Weights of a small GPT-style language model, trained from scratch on English Wikipedia.
Size: 14 layers, width 224, 4 heads of 64 (1 for keys and values), MLP 896 tanh GELU, vocabulary 2048, 8.78M parameters.
Architecture: learned positions, attention and MLP in parallel.
Training: a variant of SOAP for these matrices, 353M tokens, 5387 steps.
Each number is 500 + 25 x the weight over its row's rms, rounded and kept within 0 to 999. Layers, rows and columns count from 0. Numbers have three digits each. The size before them is the row's rms in percent of the matrix's.

# up: layer 5 MLP up, 896x224, rms 0.197, rows 495-607, columns 112-167
# down: layer 5 MLP down (transposed), 896x224, rms 0.159, rows 495-606, columns 112-167
up495 101:523456507485506500484473490489481510511450475473514526499534523468463485515471508477489527517465510464527470490500499471493551453501517484497548475519509509552503497490
down495 101:466519503517508495503512495485528484506477511484504466462510480531517497514477517491499523505547509496517522489511484515491493508518494453515479486511492523508472514484
up496 100:551510495487456485447489491526465515513467531458481489501500545504491515488495489533441521530483495504495472519490516494500504461513513502512502522578469503508518550493
down496 095:517506533444496490482494471474506495506521512504492499468511510529547503486457558505485530491497463489502517527483518519544521501521489514469460440475530465514477508499
up497 097:555486550467484502510459468518512537528479502496512518515475469468532491489487529447543512485508536516463493467504514473504478479505515475552513503469529507506448480472
down497 092:464517499490500570495478531498512471482517476521543484505494491514504447482500539508504482517492464532494491511494516519496532453511508512505522495500494500475478470552
up498 103:463431504516515539512522509491461480490470489488455479542497537531529518508501455469476484495495514487464486485521517524475506486480477519490513510506498541534502518527
down498 099:478499511536557499547509529538521473494475517528470464497493515477503535517515534531503497551496525501499424474499471522545483470555479469499545494508474517455499500506
up499 102:475515468514515490492513554499475503511508523498528532481508503487495487444471494509489517505528469501506434484519513486548502574498516482452528457472511468494576436544
down499 097:467546468481518557466473497469497483541491474514510436474499491495524500501502514482525502523460511500540462492476517522497508505531499441524487505522487466495493506490
up500 111:531492523505491501477540473480511511496444455492564492490507525477448541495530551545523480524477532498566524519504510501476527473501494510495454497487519482561492483506
down500 113:501499444510541456479508531484511516492486513506507500491516482552501504508493485489512482490487433514563501534522484516485520502521468531541468524477495478542525487504
up501 111:482545509500486494470506493468509496496499504494520518529474452446534459499538443509492494510490459480497461498536530538524515486487452502500526461528521521505488531494
down501 099:507507506529484524477492507456465496458490513459491526513502461468514506449504472494495514495519532452467485514557529517490526491518502481547510472496486540513498493545
up502 094:509490521492512484526469537497493525478439472522502506510461481465509513476465479504473511492506510493503537521525510520513500501502517510495455499487494483454505479507
down502 086:519503502469481542513490482499495484515506502521498506506505561533476464481503462491521457557484493492481483492535521523475521498498515517499475443507498511543501497450
up503 093:533504499505538525522464507487535494505547492500525501527492485510501507529519487452513487545522526529513500468494482458525536519519490520462483519522480489498484468485
down503 099:447477501492511459510443489440474491555457503508490521488495534524504538501528509490436522485487474453486482499467501522450461499503514506516531518484524453494477515515
up504 103:517484510478500479470479509525506493497509501482494452487501528463525552488499520495471497494524560498507518520526449494529515452479519498503502470489504473487522506519
down504 105:517475571505463517458518471578506499490502485521536457512495487504532519489504547510477501497499526459489494517521543525490492487512490433483516497485460558523515520542
up505 095:493492534500502459497481474512496494516463495480506486467494527480472475469510468494480473433492470504501538516528482485528526522471481521510474541490546521538525498508
down505 091:563499508498496508487518495508507475573504470489533493525524560549514502509497550512463523482486526536496500503484507466505502482507513532542460499511513499498525514518
up506 105:492487474456537487495539485477512474494499462512487502456520490519473506535514552489443529512497489508520480461512512545507520525484474522480479564489512488493470488494
down506 094:494525513496518501456468463509522517502490513455503518484465496431430513494524488515513494495530456479483469470541500514510484538507500502527524472501482488465505457515
up507 109:520539535519509492519504485493493513531515496471464505546524497556525539506472518510507550471466487508498475497525521492523514488499501526543493532496484505505488496538
down507 107:475500475502489536513476476487529460481527472551481493526487513551515485509479503495492488475480548494499476493491511480483555489545482473484511458483485464541478493532
up508 116:539513522478482476489488501515521473459503485477480492464492505468482537536520526468457449514503505479496460511527545530496489523500505529486505467531510510542519466522
down508 118:520489524524474507512522511518515486507491475519532499471511498516477451517458526515494510607418477501499459527496470487462503486487513488520456490457486510488500515508
up509 099:461507519497499479562467522465520520511480498471494510492473502494506448514522529475482510477511502516522506511464478537511524495497492503506500536518520517485493525486
down509 094:505528430486481508474554473460533512484506465477484470488511534503501517488520497495472554519490507475529504500509482486506500500534485479456537515483498475511493512501
up510 088:502488529493505496486491534505514516506556485523521474448467517459489482490535473541501505528496529486480498478532471542480507475526516511523495491497501491467485498498
down510 087:553482514464485503455517533552536522475489494520487506462531527480500454486528486523501481493494514490505517488524495495488538515514516523515458491469499470480439473487
up511 101:515524501483556450499487487491482544484509515518516504487478478525492525489537528490546514480506533536552524503498514478453469520511494469482492495500503500522477509451
down511 089:483503510514534530520486474467536481531455523456513496502498489457507501506463563493509531504489422522472446456509531446462455511501477490491546496503500487477504483465
up512 093:478520502508513497498455469459495501489497495515513523510514451492461506538438492514493502463489515481491539480519485480491488495501469503504506477539513474496432448529
down512 098:507535485533479513506535499485480478536491491446555512484472531479511527493547509495470503542489502463479459501527512505502485503521486522536469480489505450506506506481
up513 093:522513503530481509541421528500514464492446518476479494503505502531502489508505512452506514510488519514468491497516491488498516490450532492483527548433491492515518523536
down513 094:504490502526475520546511511505493470509495496491520477513529503490439527470550531476506458536528484456500510495486511526520511505542539524518487533491468509485532477502
up514 093:500502490484493505505507541456476510519493536522492469495475480473509533501512479535490509507491505495515475484524498443499548466474512478483506537502495503475542482488
down514 107:563496500544489493495490512534521462438490515497535477498495547474480537493528487511517502544517533504466497524491472462512574549487516502496471545483491503482540503470
up515 102:489512491495469494483483495486534488514509518480489526465499539505517419508526490497527545510515502507515501482469492468532481451495512489516471518451491457500499475512
down515 095:502493493537499493471490502508478497512533485504511522499505471517548506514538509502493512538523490521534504510511484492505497537505438487498488495488495498498490485523
up516 088:479522521471534482506473515510476473482483509514491474524486540517508542461514513472479488503526517518469505530519489500525525504527472484455491537503497488519465506497
down516 099:464435483507504444506503486492496524495501504490489509516503464467538456515473509481536529522509434491507493506540477520502475507525446509485462465532484524502503504475
up517 094:541481499498496490487467487549541499472490476489490490480511548480509515537521544492504538466506534488464494526480504493494493529500522486508475502547502505474522459505
down517 082:503527488484510519477490505461510473495464511518448539518531495481442468515495472504477487508443535504484488477554464499524501473502507528521544484518523492539530500514
up518 104:543461505460501456459509482485509524547516495505497544533500506519542512507480524525510455507533537535504505474465520487498501480511516538532492505548527528525504530454
down518 096:499488513556530447493520481493516501501515500469535496513503487478459493490521495498522479499481438452489478483446498517498476498479489501470491473516450491469516486568
up519 088:504515524495532471517503482474511522478526493466492496515482543517497486410519503453524532539541529477481482505486511467518496526504498503523492541533491504559477526487
down519 106:528448486499509505462525491525513459473496502481478475483469531488459482449471556495462501522506509557481512499528462484483475482521511519463536490504498532519490468497
up520 101:473533488487494514476522535510498483512518490461506511514486532477508546509485459455493506495517518496466535517561462476520490469481526512461475473537557511539458539483
down520 102:518474520499453475502466494532490485504454531484526468475536496509537483490534497444463537514537508497517524503475491512462531533523516498501557506488481498496511550490
up521 091:484531496496506583509486470493461487500483499505505549496475475480482487473546467521510530488522471524514508480512492518525494496500476572508493498503504514518496506482
down521 097:472461462510529520469510537498536494495548486496548514513508530523472470508512478546522510485478481498475452512483444531515487486483461474550482495544523527486498483453
up522 089:505488480498471492492443558534464538479493501470492507512489528506506491493524461490478531507536496544471493520509517465524523527489509482506524490492536474540529502504
down522 110:478455474505484488506441526515460495512461497480502481552505525541492497478501491496505524477495506541506478517501512467482503504556522539513450482501507516483486475506
up523 104:530497505481499442471499500523474477473473499524496518484492473501499530517504490556455493514510524464492516505482540507478492486487485504511490511503510528479503447501
down523 107:479504524522510484522452484446509493472475534483539518460492511485492488471517510531488555488515498498480443497506531497514504492509477508503460461495471511508458514467
up524 103:553479537452492499519488506513524488512483513436528511518476519493509460511488511484492489506527527485468525520499502464496497486482504520501481482481528493488530445518
down524 113:525495503476487488520527531483527489510457514496493473538483512485489436477526548457505475500501459534458507499492503507517547487463539514488504533500531497516503496530
up525 107:470490502490505517472469487511470519480494485480516535526477471489502485477507516509501544510487484502502489529513520473495501540472487499488571557486474516507545498528
down525 097:512530502555477486525488503519494466522501502550516491488517473529513485513510532493509491479492447495511496486524513512455473482509541468478494530481502510500491506473
up526 099:523495566448521502488519495545502467472520515521466519480525486493458489508498498526502517484517549497513503475534489495491520463475516479506477515492504501519518499516
down526 102:479483513517492484504501462491545466484528504522514472494492470473508503514468493464496517512464493512521473499502477475442490495502522481508507513505488476508499512482
up527 108:478459478483513484486566512461481517493479460498526538473539537555500518503517502483540518484519487536511483489532470495546525529502484475485525472488513523535476467512
down527 099:486472526520446511523500555439522520486474477496482492521517498505493509515481542482525534531470491527487505485524516502521477529536532505517479509529491478510484465516
up528 101:498492494500529455513436516509508502514502510518501538510511499495538490522501527463486489515493520449464507493500482479485495500530561467494500504466498485471479517507
down528 105:509493536501516499492499519514504475538534522490516510532503496426447471491483524496535469482514508519518445520514483519509536523502502483501415515502516496480459505519
up529 089:530494528492501516497474485513479489500483532482471484510520445559480470510505473463554490513487513529513548507529513518485519494501457483518471499459488524484497507460
down529 099:528545494487513510487479462495499492477530498478484457493531504510472494516490491526474483470463476498514499468516507509478507507521480490465544475521479452482516556524
up530 108:490509494518517478489493507485491497483495491505515513473494450470521508490511487489474486499522449519514480462433497489492533503499524529492478534509516499485510556484
down530 115:516499441447501528493498510524506530512495489517475483506462483471534512455534515486505566443542510485494518483485498511505513504490481535475551501563519464501514468523
up531 102:467465471527503512515518480513479474521485516448482463486520489474544490473488469487434516495490451524483520549500494519519493532473468535453515524486506509491467488468
down531 096:520503490501521485504495509477503529498489529518518521531488483532518499520446537500518506514521546525527481480508535509474514535512515503509487517498478483517474524475
up532 102:507509457533505508478481490517510440476498487481492527541465496480500492509474543571515478511486531508485471496511493555447493520528502514504485527474506518492525510456
down532 102:488491507456443511464502455471522483490479490535523535531505477520484492469509491467511495517533460519482449499487549497474433534506504520506496504472520508503489504533
up533 100:502528486520472501498498490477488512494503447542489526469507514510499490488497501471544519521507467454502520483529445508472491493451471529489486487463517507551449444496
down533 098:488549512524535539487518501548494502504421519500502543494492482542466462548513522530472525504457506506536504487517500527477521459485507517529512498437511499521522522434
up534 097:505526486495517484501550518463530493473490463485531538511500477471521514484499462502503516486474518447483515491513480467480556512508507488446465470492528508499477501445
down534 103:542505520488512518504516510492529506510503463520529527467564478495497506443492479483500532519477508495534512491520499510496481548530493501468503554560527511484514531495
up535 096:472453490515548502492555547502503488536513504509446503499507526494493511502509511489503496483481510530514479552487441449497541498526525512499511512499532492498489491509
down535 090:500512535526477506503477531515466514508517527465529535504504529545481470512519520504509519511546514507492494476509517531494496523514461471489457472475504501484544493518
up536 108:453504505444478495467529518465517501538521494510475529478539475509459494516488497451490526519501525458480514471517488522488481525478470506463524517500536504493484488521
down536 108:478489471485433509508491525494553472477481529528480524509539537497493493494479450504509508494481524505502506520501536512532483509497483481486507486517516502471493530477
up537 102:505447467550477461535483522501531512513522516465483504530432565494477504518551537524523511506507452475497512500464523495508502471524494460521510520518521490530476506493
down537 096:502510515500506503490510514501560472460513510535491514464507507500472495497501514477442516499457452528542505501491491488485511486506518457522515477512478535534507473513
up538 099:502535500476497510548482475518492512481524481482524533494529475506495475494456487477508492530506482507480495465506533505507489456493513501515507462519481505497456503539
down538 094:476542509492515505476491511504500501528487470526539446472487485442554535469508577500513466477443516541523511498507514522535503525509526495481483490478517493538517537522
up539 112:485561486516493448490535485488543475503460523520499513483509488509514544460513505503558506502529518490521482479516555543518527562495551502450478518562529446447475513515
down539 113:483528511501534561504506525548537485526497537500491477477489508516496509531521510518487500519478517490485517521446496489497502513489510507473487513519519457517532513519
up540 095:510516533488469490470545518498482521449508511486538473478546507455493496462546442532504518471502493468500474481471502494524553468502492521502494489510508515475482482485
down540 095:487506531483476526504503503488520500499516493481531521510415497530478530526506478492446456495546512492506514503507513533519474554472506495471496472511459509467478530562
up541 098:503509459503534526499509490458499511469467495476485524519505488483526497449467481472501517484514474512462496509481496453493484521514540507464527537446514509492491513519
down541 098:511552506467515557475443513512515484521534475489474499481541494521476509481528455492494496509487467504544542474529513502470481504491543506497503534519494494488440487489
up542 103:481489527513552474484482531513480481503500539461490508487533526539478465513455480506511467505502516484475512494527483471473465462505492497498530484459492496516515508541
down542 107:527495521515557502475482532484504493458492507468521522500524556529481543519540480525521495514507493484510512549487519465445492520491490532490501518512491493502510531496
up543 126:527551522479514511483474493491542515458507480493528467497505500504492508496519522502496498493537532517455520487466541538481494472479537472502517535514517505525531440435
down543 130:522483507525493477493507504477505461469496550507445528540470517465469515484495498492513515492534539482497484462486463514496539528534444493513508500545450531516498521497
up544 088:489547476491497466503507504465491477485488511543490508476502488517507504459496526518467519494540519522495543466465480492559494483470550508457483507515497512474542526553
down544 094:502511475461474507518498502468535500459511482484507458526506523512484478505496539538522519534501501461493551497487511502486515504545554527500525547523545479487497512533
up545 109:468515556505471511516506554452517515492486509470516483481510523510529458489474464498484472512505521480474490487504517489495546451531478517493493497479497479498518494534
down545 113:507457525525502467465554564523478482502506507467514495498536498524495511536505532511518459493529483534491472498509472513522510485466518487526461515493483498484509522513
up546 099:544475498475474497508529470477495457481493549455533510484457500498469485520507555503497500543506485464484501502504558508487483465478460514497477488486506493512478490495
down546 091:492514508477518516496482508499505502495493443517503485499488487498509511500550484504458528476557507503508507488523504482464514499546509530465464482521516475556518484532
up547 119:489481525487498514491512492496501542530507513509523495510508493488525499506462525520463518519496493505560511512540527504471494512468559505493487471559483540505473459512
down547 105:486525493514509438527543548488432472492514525468529493482480518562517488487534521490425541487495476485538498512506525546489474476487513490491483483514491523477524541478
up548 093:506484520494446499483481498500504508489514513538523470491510490480487479436466548513498483521516504511511472491481478497551479491516493483519498439437533488495555527481
down548 099:504490505530474513480512499469484537530511519491481527504469517514489506507480418495488477503500481449551483532497541530489467536452550516513453528532467503497500486480
up549 111:487528487499503461513490514436516553496519517500487456498499528514516507495494447496469497521536504507497468492444509478494458473492464482510563482512502487480494489503
down549 101:500471494503503426462509498439468504516492478520562460479513527524455497533501475515476494554476525482499485531486488528486498450507480507571536514484515525497515539507
up550 097:472474531523529477491459569488526470491474558495467478441527525497543518520486524503497485539505509477511462437496485507517530505484467491477492524491499511465454541514
down550 095:495464447512510457513471503556475516467500478478520549539492495472487523506502488521542490505493531494514504521521549507492500515556501526500539530508484502544507521504
up551 092:538518533514432528498456516504508479485494556489516522465517513484497478502507556489490457477494513522517479492523533532493477534469515520470475477507517475502471491495
down551 098:491507533487518522519486473508508476457475508543508519480535523512532489514506473487472470533494498540498507515476517546447509538466509544515471506480522502478516499521
up552 103:509468500491515528503508470511474500547506476487485473508524519535520530505552494487552486481497501539543481454506507490493486507507489478535503483536481497469500528539
down552 098:449488490491525511510490522517519493486517493488450486534466455493502488517498529520492508490505505513500477512465479482482532500480508510472495522461512485490499507495
up553 103:472525483499501499438479519505482509470518522520459513444483507481501479492493543494447508515493518478481492476437521492454475522499496507540520453508508555482483502488
down553 095:513521525515490491518545529494479497525532564538502484496477452551483494489529459541491491520506518521537529532502529537528535513496522503498463521466515457526491527519
up554 097:504461533488507528538504509483578513557494505493452493479464518498461509532493500472465524490523506502495496525472504429469515519496479481500507492488500526525507497532
down554 095:506486503484499490530520491477497473518482473490514456442494469500485502521548538499465480531495479465507541496490500550498530453528504471480501489462469478484501475448
up555 103:500490530497514519523523515492507532481519532478512512514510461521506498448476523533487494469452450529520477517445570493460536477485471484506489500485487486507467499468
down555 101:445510509473493523549506493525531498532524531479480549441471513505469488525530533495505439488465471539501495552518509528494556488443459477484512482510472514466473478459
up556 108:510519484500463511509480447495485497467497480488522516533547496482508498535509515504501485508473508509499503470511459474550534497494496560497515453478457500506535523504
down556 099:529508446495515523525495496453565521494480472525462508478517509520518442488447500511523433496516496503496498505476549525468504516502563506498488466488546475500477504495
up557 084:523496527503530487534482469509510466527519473535503465503465522466516476526469531511492507487478514503518507463524508425480486473474449491465513539513471491524464512474
down557 110:479560499504481497510550500508532530483500504519498486496478514493554473499528486569488537522500472519521492516538511480453487521522477497483478500532502515485478506481
up558 133:531470533512490464505505507515503476519488511488518523484501482464458527498468554554552471549510512478504499450503524500486493531513456503540490471522496511508484522464
down558 121:474510526494504525540491535487508480469493486509449463521507530504511481485564485497483493477516489507481491476500469509480503507528536494488500512503523505466506488490
up559 097:503464509460480491467553537529479507510487454497502475484555565470533549464519535479563545446492484510502480518510474510471515513488477498493538518520494477492498527495
down559 100:524478499511470459513495510501509498495487502487502520509477512473469503516506502432481483452476534535484457481518510507481458525487509477502513541499515496506511452511
up560 103:543465467502559465477506483461526505480518513478483502491522500525529539489547489460520445481504522503479478515463506523486499522524490478541498493498501510455534511494
down560 090:420500490484513521508470501507500451473535450538501469498497480496506505531497486494458539456490523526544524522457492523486482513515504538461553510492502495510518484460
up561 106:517506466486512538510531505490516524488510465546493554540470489539499522494470533538490500460492533474486527463491520462511496527511532507457475494476504527472531470482
down561 099:511497531511502487511505521523513433489536508559465489509505476497498538504479508482502444510522503483526535508533497530507501493520523484511483488481505508522499523527
up562 109:502504501483504485483513508482493514460458518498536507510457456502480503538500539496483505495484527529535475458473513488517472465462480525479494498477479457496505467476
down562 098:551485522500524489513553462523502467501456492513466498480538524507492544508511489508522483500459488519485464519477534519501510485507466495489521509503505525480528474464
up563 098:497542489488444506449506527467534472500509483510510481484507547495496499506533467493502476546475498540486514443479549512482495461544473506479520484514522466463500477519
down563 102:552483502504534506479470447524472453504477531532493499521503504455485470475477517482496466525503523517506532487482507501554494464502479494505457515513491486507461543476
up564 101:481481522524495564535514510494447540503507516520478502524449519535537503504482498521521514489540525483485513505513538522457495527500515515466565478491498488484503523483
down564 099:572489498552491459476511498509488516544476492501496527519466474533544572515492510484478537471531505530551507464494471502499509537491485490488470506515490523502502476519
up565 100:544501486515505494522538541493507523493503466506515492539509486515515494520487450498504500507472481485488523495514469469491537516502475492474489521498461460508501457513
down565 105:442539489500505446532498512487475525473495478528471484524523492554497554505518482515517478554487495470525520526558543523464485481512493470514483497510521503502485472514
up566 097:506475526513505540564524526512507518501520534491506477521500499473494500467476469505487530528498530456510507543563520506463489521470545513528449487519470499513503492542
down566 093:498543481468514474483456479487489477505519533468506527491500512488487462514504555494498481484514472495516457482433448476516489446486494522502508482496568514512470541503
up567 092:479521470510504500495462521524493429507499495550515527475489476511439497482527515485508482474534518526478530518534492505523523449477510491443483506514515491477496501522
down567 087:475495521470511545442476470474503583480470526500448463485514543497505494535463456502502494531480491523493477516516495480531518529516502554523509538477464492535518509478
up568 105:470533488509491487479504496511503491500498523537507512510503508490489511499479497516480504498504504514471512503521489495490536452500525486441470503497511539514543456523
down568 100:463535509500512513488506528456534496471475503503542458458509500493475500452489511490467508505503503438455508524464482490502507499507472483462496540501542485479525483542
up569 109:521499474516477480518494516489460497505499510505498535500449499434544541465455515501494501513469518510525504492486486474516471507490527548479490523538492537489480456513
down569 101:480478468500496463508575507494478538530499451444457471484510478483461468477523485527516499504496475457513499497492498521499525488489452522522523499479516513466459519508
up570 103:516456512550521511474477470505490528539487497479523536475504537479528440475502557519494498489513541507475534507479476478524505505489505497469494516450468508504467522475
down570 094:488509503544531528515488488484530509472493457474467477494498512462490533508497499471480493486517487502523475474479519499512489494548487496499508465536494509497510475514
up571 104:517480515517464432496485463499507503467479557532487518501448486462533522501441523502534506519551507459478494469489524474502496514471537479492486492492511512502476543509
down571 100:474512519531491549533470541522476482472494502499499472517471455477533513498532492484504520508473502480494488496465500512504549515495531546512483504513509477537491514573
up572 100:511525510506482477522502462525517498514550517529472503532463503553484535498490495489517549528504485471532496492483519524526518487462525532478502511507526468462469496527
down572 095:520448500518504477520536489472534529489500493526523475498458473528475484498507502483479531487479482538490504541471484476494509489530488505475487515466457485517578520532
up573 098:517512516548482501538488452458492529474487485509483477507535477527530496514507492504509458503573492544489511501500482524499495520524511480480539526496521474517470516512
down573 109:452510523460500493546515476539499458485504540476526516458516531538517511476522480508472457474459516499532526536511523511526529488474527471497510474504531480555524531469
up574 089:446506488494529490468492517501544512470528520508530496508522510499540519428503481442492503511523525463532486520500518519489460481536488502477499479513505500516517508490
down574 100:447570503503498503558458507461461505455462494471472475494482550542494503457491447513536487486481509479505499504505483506540510496524521469526500522500468499486520493509
up575 084:484522479467524521508504490508562470469481490537488446488486488469521490509552505462491475494504498519516502454466524473430518528525491498480501444517498490507464472553
down575 097:474502503480513494500506468560529445500487480456509489492500565492484490492513481482487514503452468517534474503497490530474469460488479506517504499503494519476468545471
up576 098:471448482523525472510482500494486482510485550505476488460454510468511510519526487441518526516515487502499523511506573513457480516502505484493468501476489476478482508486
down576 102:485488483522505528499483511551527466557500526483464495515502477436503504512532491493506553502484477523471483467489537468475480502510499524452419505484482500498503537487
up577 104:474490476503474532491510473503557500510495508449526510535524505513503479471505479483488502501459536497507454514499498497500523515507513533545516519470506494478500530502
down577 104:501490559512450506529526512514554511469491509490489518517446505461531480464547445518523499509495515479486500468532517519497511488505514583493504498501521470486503511529
up578 111:513504499500473509439527539486445495493500508484498557478498538491500517482487497485520488519506545491549464438528476500497515508503480575488490526517531493539489476482
down578 101:494518460578475464504512520518471478514513550495522572517500515490513503504483511510472475492482531508473504509494506520469530513469481486505503503486515504487535482496
up579 096:481514510486500480441528503486541496535550489518471487514575492526524477469480480496491495466557472537519496526472505444503491502552504441496566510482520524471511502491
down579 108:490486486483502459453456449465532524488556519477449510476504470498516524524495471491468521455515505478519473513510480478477506482457498490498484523512477500526503469537
up580 097:513487527506576509504481499447523502502467501492498492535494509478470491486554490532486469458490484468538493492448536510519473503480526522487519497501535513510527520466
down580 094:498465509492527509490550524494470530505496478551526511472477494541499469515504514492493492506499472444462526522516482488528472508490484515522494499456519513491516508481
up581 099:496483461510446497531534514495524467486500529493497486545469454507503513481550520531491520480483480483533545490483493510511491513511515462511488510511512501529497513505
down581 094:424502520523494480553506483530540455522496503472549455541531513456480492513493467496514477488511462496481469501502514494536521538502493489499508554495478529495462473484
up582 093:510501514454499514484543461497521444503524505541480474526455543480517499494504516463491480499499523531497484472471477472479446450495510509491508510547466523506495483494
down582 098:506462480480433455490460511489525540483468467546475516505502504560538496488489493492512517510488496506471470475477470508525523515460450487476479528522504541511515471477
up583 102:521476480530540495536531471494513513485528555513530482490478532496479503476492536515477488514493500519513521486511488499528511504521508465486554515438481519578457490520
down583 101:505466565514497500492502463498476471461497545494516459511474494447501484499508504488510501506568486543520481477512501528526500474509520497492487480455498517461506558507
up584 087:501518480490509480515510487486501476515473515455524477487520520525527517488477510507510500509471499480477482493541468469506534475482480503482540458485460519499497545537
down584 090:484493478498508485521492470484498437538467549500505524510529521541483450502461500507501507490537529528513516476520473516480512440531499503469503491459522470540493460500
up585 092:493540438500518542457498479527510498508475544448479556476515484506493473487491481518515524524455522535509452493495507497462526481522485445510520515531502520566476497465
down585 092:529566503471493524515536471487488472502488474494490489556483494527466496544526569491519484479534514465518512469516507537479541493535528479489500519513492509472520446516
up586 090:516518529481488485511530520480495497517491538542489497552477468552485491519536535521499464505535482505506481546491490554530495492505536493496504472531554490466502492500
down586 089:506503477484477505461475477513477481444505498541527483514537525501488508433478496502484555505486491504496491472488495494480453491511515509517496467458531476516478516514
up587 106:470506471526537504463529483490521482434509483518498434503462473536458536532465515473550514498500505467475535506511443481458460532494523515527494513532497511558481504473
down587 100:508514483489503505504492495469486480499466498469528452502499494474488500448535515478497539546495531487453476490517496523477538478476489495522525471495523484544494495546
up588 127:460543518479521462502488505529491533540474473496503475454509538484540461503485503512472554512481532469525551518493466498493509500462492487508481561496484481506482513541
down588 107:552439470471486476496502501450510487461526502484515500539448477531474526508474503499542510495502527525486482485493516501495505489513462468515491490493501495498477481503
up589 090:483521483504501502517500511519535505509503528461469479516471468533503475543508494497500441484529495499505503533493550495518540490446508510531482507551505466448487490492
down589 107:497493506525504522455418538508469501502487475519474521479509493508485547509510472512507480475436496562467495487487502517529535514533469521500487501483483521467522495551
up590 132:484527513541516477479490494473547483515512485489524521546541549449506503499510515476476478490469469471448505500501461475464482540513504478506518493467474458477480477519
down590 140:503532522475505497523525478484543475496485464482438508503520458488501484498548480492524524547480499473523498422529509474506516497519490503439480465472491510496489512508
up591 105:489547515463502493519475473481511486514545522482526551513470513490478501506528496491532509521493512469516489470500518522500490496514501481458488492496500497499516485538
down591 103:455466484494530481475500515492501495497512470459468457522580470473491576537492446500497504512501511520487491503496463498471521495461534474506451486522484502442471537473
up592 102:528464511523497503463525487499497535510512519483502512524533525516488500518524508507518466525530481490536487495510508489491499533459552544480500425515525495469500475512
down592 095:554507494505478504493505520499484496509519449537543557549494508543479526504535488540515481478551497509509519485505534520483500482497524549489497493509439534480517498506
up593 098:517535521467498474480485528471521456524509460508509511484523545520450504445543495464532507496490462413444520518515482509528545513506512520524496490469496484476524468506
down593 086:494494454504504532470503513492484493471497544528472482546461501478527502536446533483481465520470508522510516485498498487482487471490481494484494522529504508453498466483
up594 105:462469497504490494523475537474470480479521507480496486529478561505540508462457499512495511487528502477494493506568495485464493501471471496478507476528503498499486473529
down594 103:469522514511458422495514524491477476511478479466530508514483512533531487503499519496535481508468498485512564557467485487514540486494483560534447495505486526514481510460
up595 098:485503558480513519467514513586482530468501510523494506468478540528545490516531505491498501450516519505514478496485531486516465499467498446478455493469532490508512462477
down595 109:521472574534558504535459530508486516516504529518478518476514523506510523489467437522469515550517481529518501485505489515482506522510483512480488551502489521503507464487
up596 098:481485456519551482516485482530490476526472482461578510499471520507525536525511525503501502505546474491521488487503487487498488475497535513475456511455484490469504516511
down596 099:464460510527459500522526484501514464500475444536538493552513526496472486490511527498486509505546531501509538480497487458516521466500485478481488482544532510549515496502
up597 102:521502454507478479515473510528479509524491483484515482482469509439511499507500483476444465487523497478479490487502489550500501515482477505455493490534450500477535433524
down597 094:462506523508473524525491530522471501515531516496488478518492489550495437501516482510502495500491491523482533485514518490521474461525519524534431460528499521501534549509
up598 111:486524494543501492530494523494478515438454504492454466481493501498544533491456497502497513492498445492508488496506490496465492491478490544527504489525466486522480499498
down598 109:481496506518520515500514484472525478477474472523513490531503478512522494548522558479509487468479507490493523482489515463458483483491481557525477521506506487478461482501
up599 099:500462508502533552502508481528475455510491478470512522479513500486521499529490498512488481462516472491514497479514520482514541482459507523476499548467500513488514505509
down599 095:472463531513507526521522485469499486498487496530525481490510532520470504492491481503502506503507500520478495417484495442510520495529494544510499488445499481490529463520
up600 095:473516493527487448494475483518488470481457503530526483488499509544552505500511508514451522520502466508496535497487524541488478484512516499491520495485529458517516508497
down600 090:457515543497503458533535485527506485532481504510522489464490567507529507496517498495499466501528488497519491456489487497469522500474557492484527533501500480500500512493
up601 104:522466498512507477441520498522488488489520463480472523488467488509504488492477501495503482493467472484499545520490480495509495475450440497525460534430509527525481487498
down601 092:459516492507475466466539508474418473514542494509503504485511485491515477486499530512460447500472496496475482521502474491518487455471497503504505495466514516462479517515
up602 097:476587476506517540499447535483532552496518480498498481550434483510454476463524445531471539506542470480499556518514511469507496482481483491561495501490487516559519477473
down602 110:484449489456524523513554486496481487488503476549538489474491450579490495512524549499489502556532571469490521504482482510510479491512514524546475497511531523539505482524
up603 093:505522518503497489492455491508551512461510472521516517486494494519503511564528498524564489467432516523501517510465499492521472544503475473505487511489528460509471476496
down603 100:510502505503485473500477505540472497464507502533511497537508471482486487465538491471511485482507515501460513443456479489514481543457509510495532552495529450506452511487
up604 103:510503482478477492516465496480555519494492466493508514502505514480543467522490471432489522508527494496524537544439526499495545508492494491524511516520461506518519455537
down604 110:539471477504504512496541471471506531513548576504498476505466474484529524526511460507499538493538549497482528511484457517481461459525485470480498512499464541519482507531
up605 105:482521512478417528466531509531471464499454506522500480517505516514477497515531509456532431544486459475504525517486529490516492533500549509520516483493459520497499498471
down605 094:498512516501496516479477491505511547506545498433471530492504457512480540511481478527486528475511518491492446474507503523487498499529482510502514493526474473486489499470
up606 098:496491516501542504535519495547495497506477489516537482581448494526510474497461490503492493484494501505514506523465519500443446488478506498458505510510498481516465491473
down606 102:468499524518483473520483510499542505517518506441454534498566537490549498478499518519501505486471489511476466493503483499514515507488499487494516512471431504485531492479
up607 108:483480501543527523494502473523500512488494472508551479495513509465528527484484496480495522549507530495481501511502492486503490540490466500535459481470476498482508493511